{
  "vocab_size": 8192,
  "positions": "alibi",
  "tie_word_embeddings": true,
  "init_std_qkv": 0.0214,
  "init_std_o": 0.0,
  "init_std_up": 0.0214,
  "learning_rate": 0.00124,
  "dataset": "wikipedia_en"
}
Each number is 500 + 50 x the weight over its row's rms, rounded and kept within 0 to 999. Layers, rows and columns count from 0. Numbers have three digits each. The size before them is the row's rms in percent of the matrix's.

# layer 8 attention value, 192x384, rms 0.0477, rows 99-127, columns 64-127
111:548531525455484620484570534536557578466555481512422471481552488544552447539513519509619478479462442497491497456505480473535572442474519549499468520492549515550566501462550558443519484533474564
119:433512519482575453508483520571614465481468516544465543470452525449621438485543474527513444483509533448531628553551405438473420489476523456371611540435488514493497481437517490548516548471508459
115:460477526521471460414501513459524483464561486482540521453542485537503501545602507554504465508470481471573479520488441538464516443338543483484460532461424484488512575552528557471391575489502498
116:513434458446529498546463567516502540492467546499467524421499611450471450503552504442359518491486513514511539528426464469424577418512491534589599515553647477530503507477575398494533487511556457
119:444529526558495428591474548504429443564505439495462438570562571442433500550581460408628540479506490577554434513527641546446534453505514538516541554599446573545579509519547449498525557460605541
121:395439532494454439526474423506552372607545502422425569424461496443473494444563474463514446523449546436575467535550580433516526466602548560438478536516472525534461525417516434572527532437435390
118:474475479468480526524464481381510549535497442447489490551491447472571489468594535396584427529521506539494452468481541526496492607547508448550588442521446510505530533470530520511535612421453522
123:429469477544523453544495453505446536514530490541573600486508492582527450481599478528394534462514569536533609498500471489578560515526550519479516531468456497492509495452541460510483473553447503
118:462482465387517501696456516474483508580510594464519617496540463552406489565566464416531515468513426516520440562456452495513556449542502488410474544484548466469561502560514454534495512499473594
111:417585462473421559439545496457566542506543550460496526518454512447631552470516503598535657539506514471572547498472478581465486503452482475473467443470526408517495492598449569513491560513472542
113:423463506453500500492521483533505478515458464524427416524506464536433484487524492494457615451499424487546465560565454567478514486508632503391596521428496514507435541435504471471462530433387465
115:640456509499576519528496501484477533520547467538505476481493482411546478549515449505502463422453523504454589514440526488426491671462529491553516542573541515557466468672527425456520577498489488
118:536508425551483468506560576488564498449531532524475530560538540611529572511512522352563512487493485469366482472502443574522627525538519542480418485545384527477522454463462483447466441442628493
115:548488491586548486564452560469473545537444471499557535468573475470429507475507490485412430452507527486578545467413546439532569568516593469435439539477421521482449490539512509520495452526508517
109:394485500512495498443456471538622650593486475489474499509470485579513429559513440468459498512484524493399509497518518508578403540425427525537384518542443404498540488463408492526591460506517516
109:477529421349484565414467556414572410505525536459554471515429502461524466444526541467467414510497586534495504452562509551585593594490512542579553535575440514586505478477480560518501581444536510
110:402446478566478529525500421538553498470495518433484535528462354467426494525489480481526424558484540448551366459501556541579501473526411490502462498502471502466461481464478529525493455605533452
114:493492433537456453429494552461446577496514475523516451446491504506497518539362545500570495480516542586505532580458548452449528507557500350430581505444521459479508473471490576577500551410517456
117:521479482451527507489580508515375420560502505438545409578468518529397566519372569483498577424458497474508549506454493479515416488513363585487472463544577489472538487558476405473510513552494464
118:489520560508580495530506554501456441578469452498442470449488525437532545499468522462502611543535446556526493494516417478376476485522516445499554552523386523529478506454506510566472523363557536
117:450526496486544428491433540531393565485491570476483595443513466479568440508485510478528521478473503508565545563499506584583450494424479522508490532475532503489457474431562453600526470494487532
119:427538454444482530467514554525420575542393531436480534463468424604437417464506441571536550466550429402388480476542401462576484578439478497540507500452549438553463485403497415544453499498485456
118:463547494508517505573488585503531527453464501523607451550401468459547456520471538547509584502480488500449627501541502380465513452472594469399495475456443492524565477592490420419501559469470487
118:505407450533545475577455508348384537455380568502459483524507512540593495454466515502507520527516482541434532509467457422559477502466522494385494494471434479465524525516448559467517523587507458
116:497534474497623461400529514445432522533475418537451593460555569489582510460502553548549615511494543520507547537480558368484519499540501469497504535482497624487488559430448462545400507509473498
118:501445510557470493528494418516438497390499494493543483475516460493485472605429477421488496498497499501540474513470511476488564528517502438526535497493471414434602488572452472559579585505509480
121:450473526517460454472562482522480548531380538491538573501510425534607495515436537541596558465518558457485453519509482390514548413407584481561546471565541531520534495477512543515538531510580521
115:485466495493537446490491516555499505509599483497542521523533512378532447488539490402589471503495427516612538480528549485462377470523528491505454469427472483507463536489491573563573526444549447
110:518482480596409473539457473494503501461541533493508535496477405547528481520441502578661423476485445553513486494476625374528542524401555448567522520516546471542538516499471477544509616455503543
# layer 8 attention output (transposed), 192x384, rms 0.0492, rows 99-127, columns 64-127
115:464493584532530522520461500469505547544479521415504528430463495584562579549535439578441469549480499588531516515470471577513489572552460512578410562522521432536566474447486430478449511458519348
124:473493486464454462535482573444445489545521548520414488559436509518583420448400478485486554462436516552485535456554495496506450530455422551474486443576470536472579550538502498398454469515436456
120:502577446475574510530431467486492443458402492425515490561497522512462529533581458600493425530504568480530478436555546510501553496411455528434423509515462399467538486557431473509438593460555558
116:581521589480523472510490492488534532403554509567510456522485529466494476505506507498440508529479492469473393539416504460541455486612488534595479551552507499495471518522547473518452518445476542
122:488492519628489522618605521458471443606610537458470475526425538507505555461572529476520524577509441582482390481491532487448498495454522458565516503525437451464462455433463527393409503514619508
124:503530525530497520435526503486523457476500496431498466528401516540506366504528584475450509543450471485515435501547432407535563554550481541529512457499575537466536443458623502513507582581539358
122:471524387568648479588459482533437442509476488549569493512417501527419417598578446531504539530489485501499537495527548459467568467473477488473476430478585472436498488452492566540524518543514499
124:464490573495497399497453518474538516488449533575433514497546463556542517528476497485470595529475433540563392474480487430488547497519450504601502574436535559438523603494366439501465568480476496
125:535527513501519487630489462506500540477554502470446508592491517428544533570517498537459542439405487505452594444432412472546440468529436561601500572501413540432413594486474593441499503456432487
110:466412488537589492473521494479517540524512526428452533499424586533483551553577432530605517469414508438532448471484438472487403510315566549404578481390499559484540538471459487529569530524568476
120:437549409513480444540393486570491557502486501527593487572468596479532516541500640536442429518554520512532529485548645456512495550471518443509452512571523471416529472401434586409488515515494531
119:498473461507533537422443507493522525512525468517503488483486491523453586511528496516523492484565475402564429539597536505569598497472607436503522564525554509562540460507539567501509532433402510
123:486613459561515508566428443566497442464462445508488502575455531457436491475562528327538467482479571533490612505544429492497447476498548458488483597457516527437484563484510537501529466480521518
114:463428491433523491503510492451480475545518582474579506475579356543482513548538521578465430456529431549489498535454472503561508522449542501424545559529513492561485491464607464456478466484556468
114:570438471490514481517546510533495579527440548493516440440486518499556519455477508507524502519362505512411590469535445512554471532505460558464465501496464564592437593555560524503511517450493477
111:499469398447451497470456441498485532493446524528446575424579426474497503554401537556452489547506497495602558563510627460512460550523516485542488462538458433504497493497599540507433555523459530
112:500460373445526497487477457546521429573506516448453521577500379488519557539571453458460490504557463568585522550506507518505495438484511459529559547479422519472423489477501535491535565501496468
120:589463512459518473536479560457513505481517482448602419490456475525428492537392477491504508486565504476502585511452513514443428522562425478438540510490361521416447536394454523423506552554471623
117:483377489513495497513432478496578492544437443468496489561492528548491486573506472445507547490610546489548533475518502541541438403511487426485595462543501428521425423536446544529506540507506589
119:492419454568524502542446622448515499517439460490476549427470580466495502590394481520521558529478409547525514478439395498520475509471494451553551520481465472517524529545464482433513422505505428
121:472521543510564467514471462512501470556516447462518546474502574505425553538436556570515393567513574419515534610506517482480461501447599571515510511550488468529601495514492489451457388469423398
122:469508420430446532625539501469460443530483449445525531594556519497421554455557462542496498490478459539463603422440619450535563546524520483522573452483466385546496447465443532524479483538486496
118:527448502552475488521490470522531494416495463456516478486540535509605501510451453537485506450407523495488486521443554559498544476417467536415483518482484474525469526415475585497521607542445447
122:420505524497520396373503500491532487445514501552490512467418475525494415552469427522516559535546538495574505404443545517523561506439438630524481498587490526568481576480417490486465465496493507
121:405508439532600468358490497521573557460443475493443500549559518532415460525482569475510576509464455526437446521450553443483533501543509544470413368390516460524503457484539519468477542438603450
123:521527434520509594404556467423527461445426484464479451586527451582580476473500534514452481475535494541507574450515577505510591558618558431498495484539463472511469489559416535550579488447456549
123:487535511453435490596539553584487573483438530499484522550420489540502473479569518469487557506519441465470499556453524487455538475549534498526408529491471578437549477499510489495539535483514482
119:492503487485478461567530527520478483531466458484454528557472544500478480502447452467518529510576505545501547531469515464476452494420485553479560456470398470584520530493431562504502349551549472
109:452508559547452618456494528451541627483669448447543586490454521478425492469500478450430553513499475529466508485507522497404561558471518550465477567480462492429488569511499427551500421571519449
# layer 8 attention query, 192x384, rms 0.0467, rows 128-148, columns 64-127
105:510456553528574404459580553556542541512543449528529521544502514464530405513556591445530487375510461495511622482463544440568508537437561566476510480556563442478564357451486460550482507475447467
103:563544498485447500422562510589479457504539410531523450595481479414491440453457604474476485537516435444522562488506477523468533385478488506555394479458488557493546410511532576475496477508460448
105:617519507464596475498441449471477551484497509438491444488493478538539557429483444444452548543544406474510397554511455518482448499530447624542548588435482487561561492473472596557471441497522548
103:484500554422532525507595536472445463454465509478461501474548447526546403571510676470579482518548544494442556472439496511551453414551517459473467485460601540587496423484475484549429474524479426
108:431538562538496518535391468596453570501541626484576539542525520511384466557474498471496535499513461487495540336514507440440516447419514563503586489496498438539452518486507543453585468579518431
110:552619418542581574486441530564562582493561539487467474491481484526444507458518553513541567394610458550498435466474548455518468462551444565474427412495443553464509547481477493557408593446543458
097:456512417549478512438545591430513420493501471492483544387592487432529553470496428371544508460509549503526481515465514424549526462450504537512409593573545486492563509555425499621464542454462500
111:422470505477536554546494456591607517452566494431524492548576483444555475555527548549500543503472362563423494502444491466498493526551520436585545383465486526484441504506555473403477556502444459
112:486487497424478526487521478439528475419535559504502478507441574457438471579433449458490506500460370518555475507492497532427514513491460513487506557508462475464456436449417582521513509476584583
096:494497478539432560431533444503493485540472534552483541514528407523483442507459541580504454502473555532549482504481505500486561544572493491559399561509479427535542535588498578516568433562395535
099:438517598481509578537524537425538468382614488521522563541482463427449456529568524453480566438463538490500486403531494525533490466553460459559519545556472407498413525465504501490515523507460500
112:531416424469479445584454426598476521489530491461452553518519519411528520424561498453567540467453433412582412437526506475493512476463480654536475468496523411530504487403483499507413550497504483
110:554482492533458495486587396487462530555438499491617505577466404531519394532474608552492611494557394466507583522519493496473573396554470526463546467440524506479527544495588530492498482556476467
109:487520597586525461505507480428488469439484504500609494480488412529538592551451492392411431416517429518486531431557537463512466474411520590445512500559537448550442540417495489521456358558497435
106:418518488496523466514432545478540535559525551458481575526486439516508470574522500572435487463585523520462530452456508446505480554476511534529570459540507445553538403545526454478555537593432494
112:538483408510430475472571502421553577430494508521497426472446479489444515468458472575530569521472384484492505496496451459450492388557509534493483473559503561509534507528397474523577466503503458
113:544496535520457570497587524407527515523426516474437494464560491506572504443577444533501541497495575510495422522536391517485565510517471492489539453377537533519476583550439514613452451536440498
097:539506488501546506463465492555560500481533478544492529485476553560514572488416477485438475469558502446452411554563592519519467600507565502526504517513481515503502486455519539457398573425570467
108:544577517467465503497458513478454470456505491623492510468443469527517519512466418535551519504562566464451517483571465455570550549548458497483552501480457462551583500519482570577499441542522532
110:459555619478608465474508607361575545585479499532485583452428473592521497481505481453560572377507485416605482526491485444488492531463463403507450550464611534499480490518438497502436482471472430
105:599473612494558453449492449480462516416516485509575526555515586560534526458481485536498469515460431510480540495528482510419557455511479508510467385532501503453491496500558480418530484437463548
# layer 8 attention key, 192x384, rms 0.0457, rows 128-148, columns 64-127
109:505496502538509492436523533556522507448521447503456605500556526467552488478510639433471433538522536508491589552436501536447509511491425559500400455467487456450563386494546490546522485525487543
105:500515445485480551454620539529487582490579448557493508506466437532443461484595567531473501464544481419493557509555530431494441439546476491510445446473408595479525572463506578492494435505583483
107:530548504481578530558494417411459589558436539490545495436516462513497535409467471466391562466563466470518448539556465458492540435494473596506511578485521534482546522434511529487422414546508539
105:516486541506457451528600501465557427506497510403467454427486506388466416556527553526484475497391478528538631420478507593518462439441523409441537484456517577473521452464532513556464549516539468
110:442405521522515554449397539499579546434579552478544538561495393408524448522482503514478532459536468456507529412422478450487525586436480540494532451591523373463453485564512481550556461538388507
111:598557386585502628439482442584486504513605594449545461510378466477463502513516587585587552497448489578470448452472533516522483538515555523399456483480496530467608557529467489556478574426547427
099:464544351495369533440586596514581468506457446472445450515584513510457507418489551576509447508601515514527455680430490440538464538446460395441487526523510545493592503524504599596467513510507530
106:505538515550541555506452467509403440456626518516537520554432462477549515420515544534521520476440520616376512438517561429535499482561570513546470458482560348484432477550472422453463554452476467
110:502519483447556461528482532560458526423504463545396393576483478498488413513496503528464506496427536512504435673600468515468484489468548416434552491450409532531499493431502555481441550486489503
097:494522449613457544443499482458533558576470566449611428452450466410479476528497515551506549513503443526493528478466523499465527583600453503464370507541506456533479527520436575564536409555389470
103:538574522549483510513489496490529481432481405541485459680541462454568427386523523452525529523458468499540660504596573478462520426554427440533553568480521410541356452483487511441483425515537550
110:536497435488565501536481465540484493515554500434421463486505469447545520388519624442479553462513506425538422554550517471551510453373483612471465446462469451461514515487550497620444525455508482
107:568468464471449484485510541479541552544532488552551507624524460458565360514475575473454539478544485462511523532504505445526564468543580519515488559586466465506500472602484555565440447488486406
111:502486550497556454454475582408468524506483517437526537480447447419475529480488416445462514529387514508504600587479469562455532495360512510432548542550592454566419535503515435547497434561358496
102:419466457602557530511465533440454506543455620382545507481512457488542541535518520550444526553510536503465488455423479525464482516487553508517474457432520409412514436478487519569521549582486568
115:579485332540420496512513529491595576395509514597461483508456442534393491483512533461516549499452477542492469546498475465519473474503423586419505527494438480511536502475514459506503525500520432
113:531545470451445512504457524520559459469513439544474451476509524470538462395528532553558554489513493486554535529570454487494496474477434430498521500413506521500515566558510532532470485505530411
097:504522494459536512493387573543592468581518472530555500522476468565455512523490579537489563505571515531436401582454586490565458513597494506533555506528504478469483477560548549533484433413613517
110:431484468483465524521442507507531423472396571602500472544466524513478534474449430524507557480647541490491458533451499531488469657495445474530500593491531483377544390467473516538451494490545458
109:507524453534528484480492491515523539476576446500475482507533525577594491544516678501535423503466510429504402507457478566493467474373510405404449436515609524520462420481479515475487480629516436
103:487477558503435386522475464507473540492570481478525555637525587500531445498499458432501517395503498492470606502476495392575545516530459530556521497580418486578550480515531479456499510486457512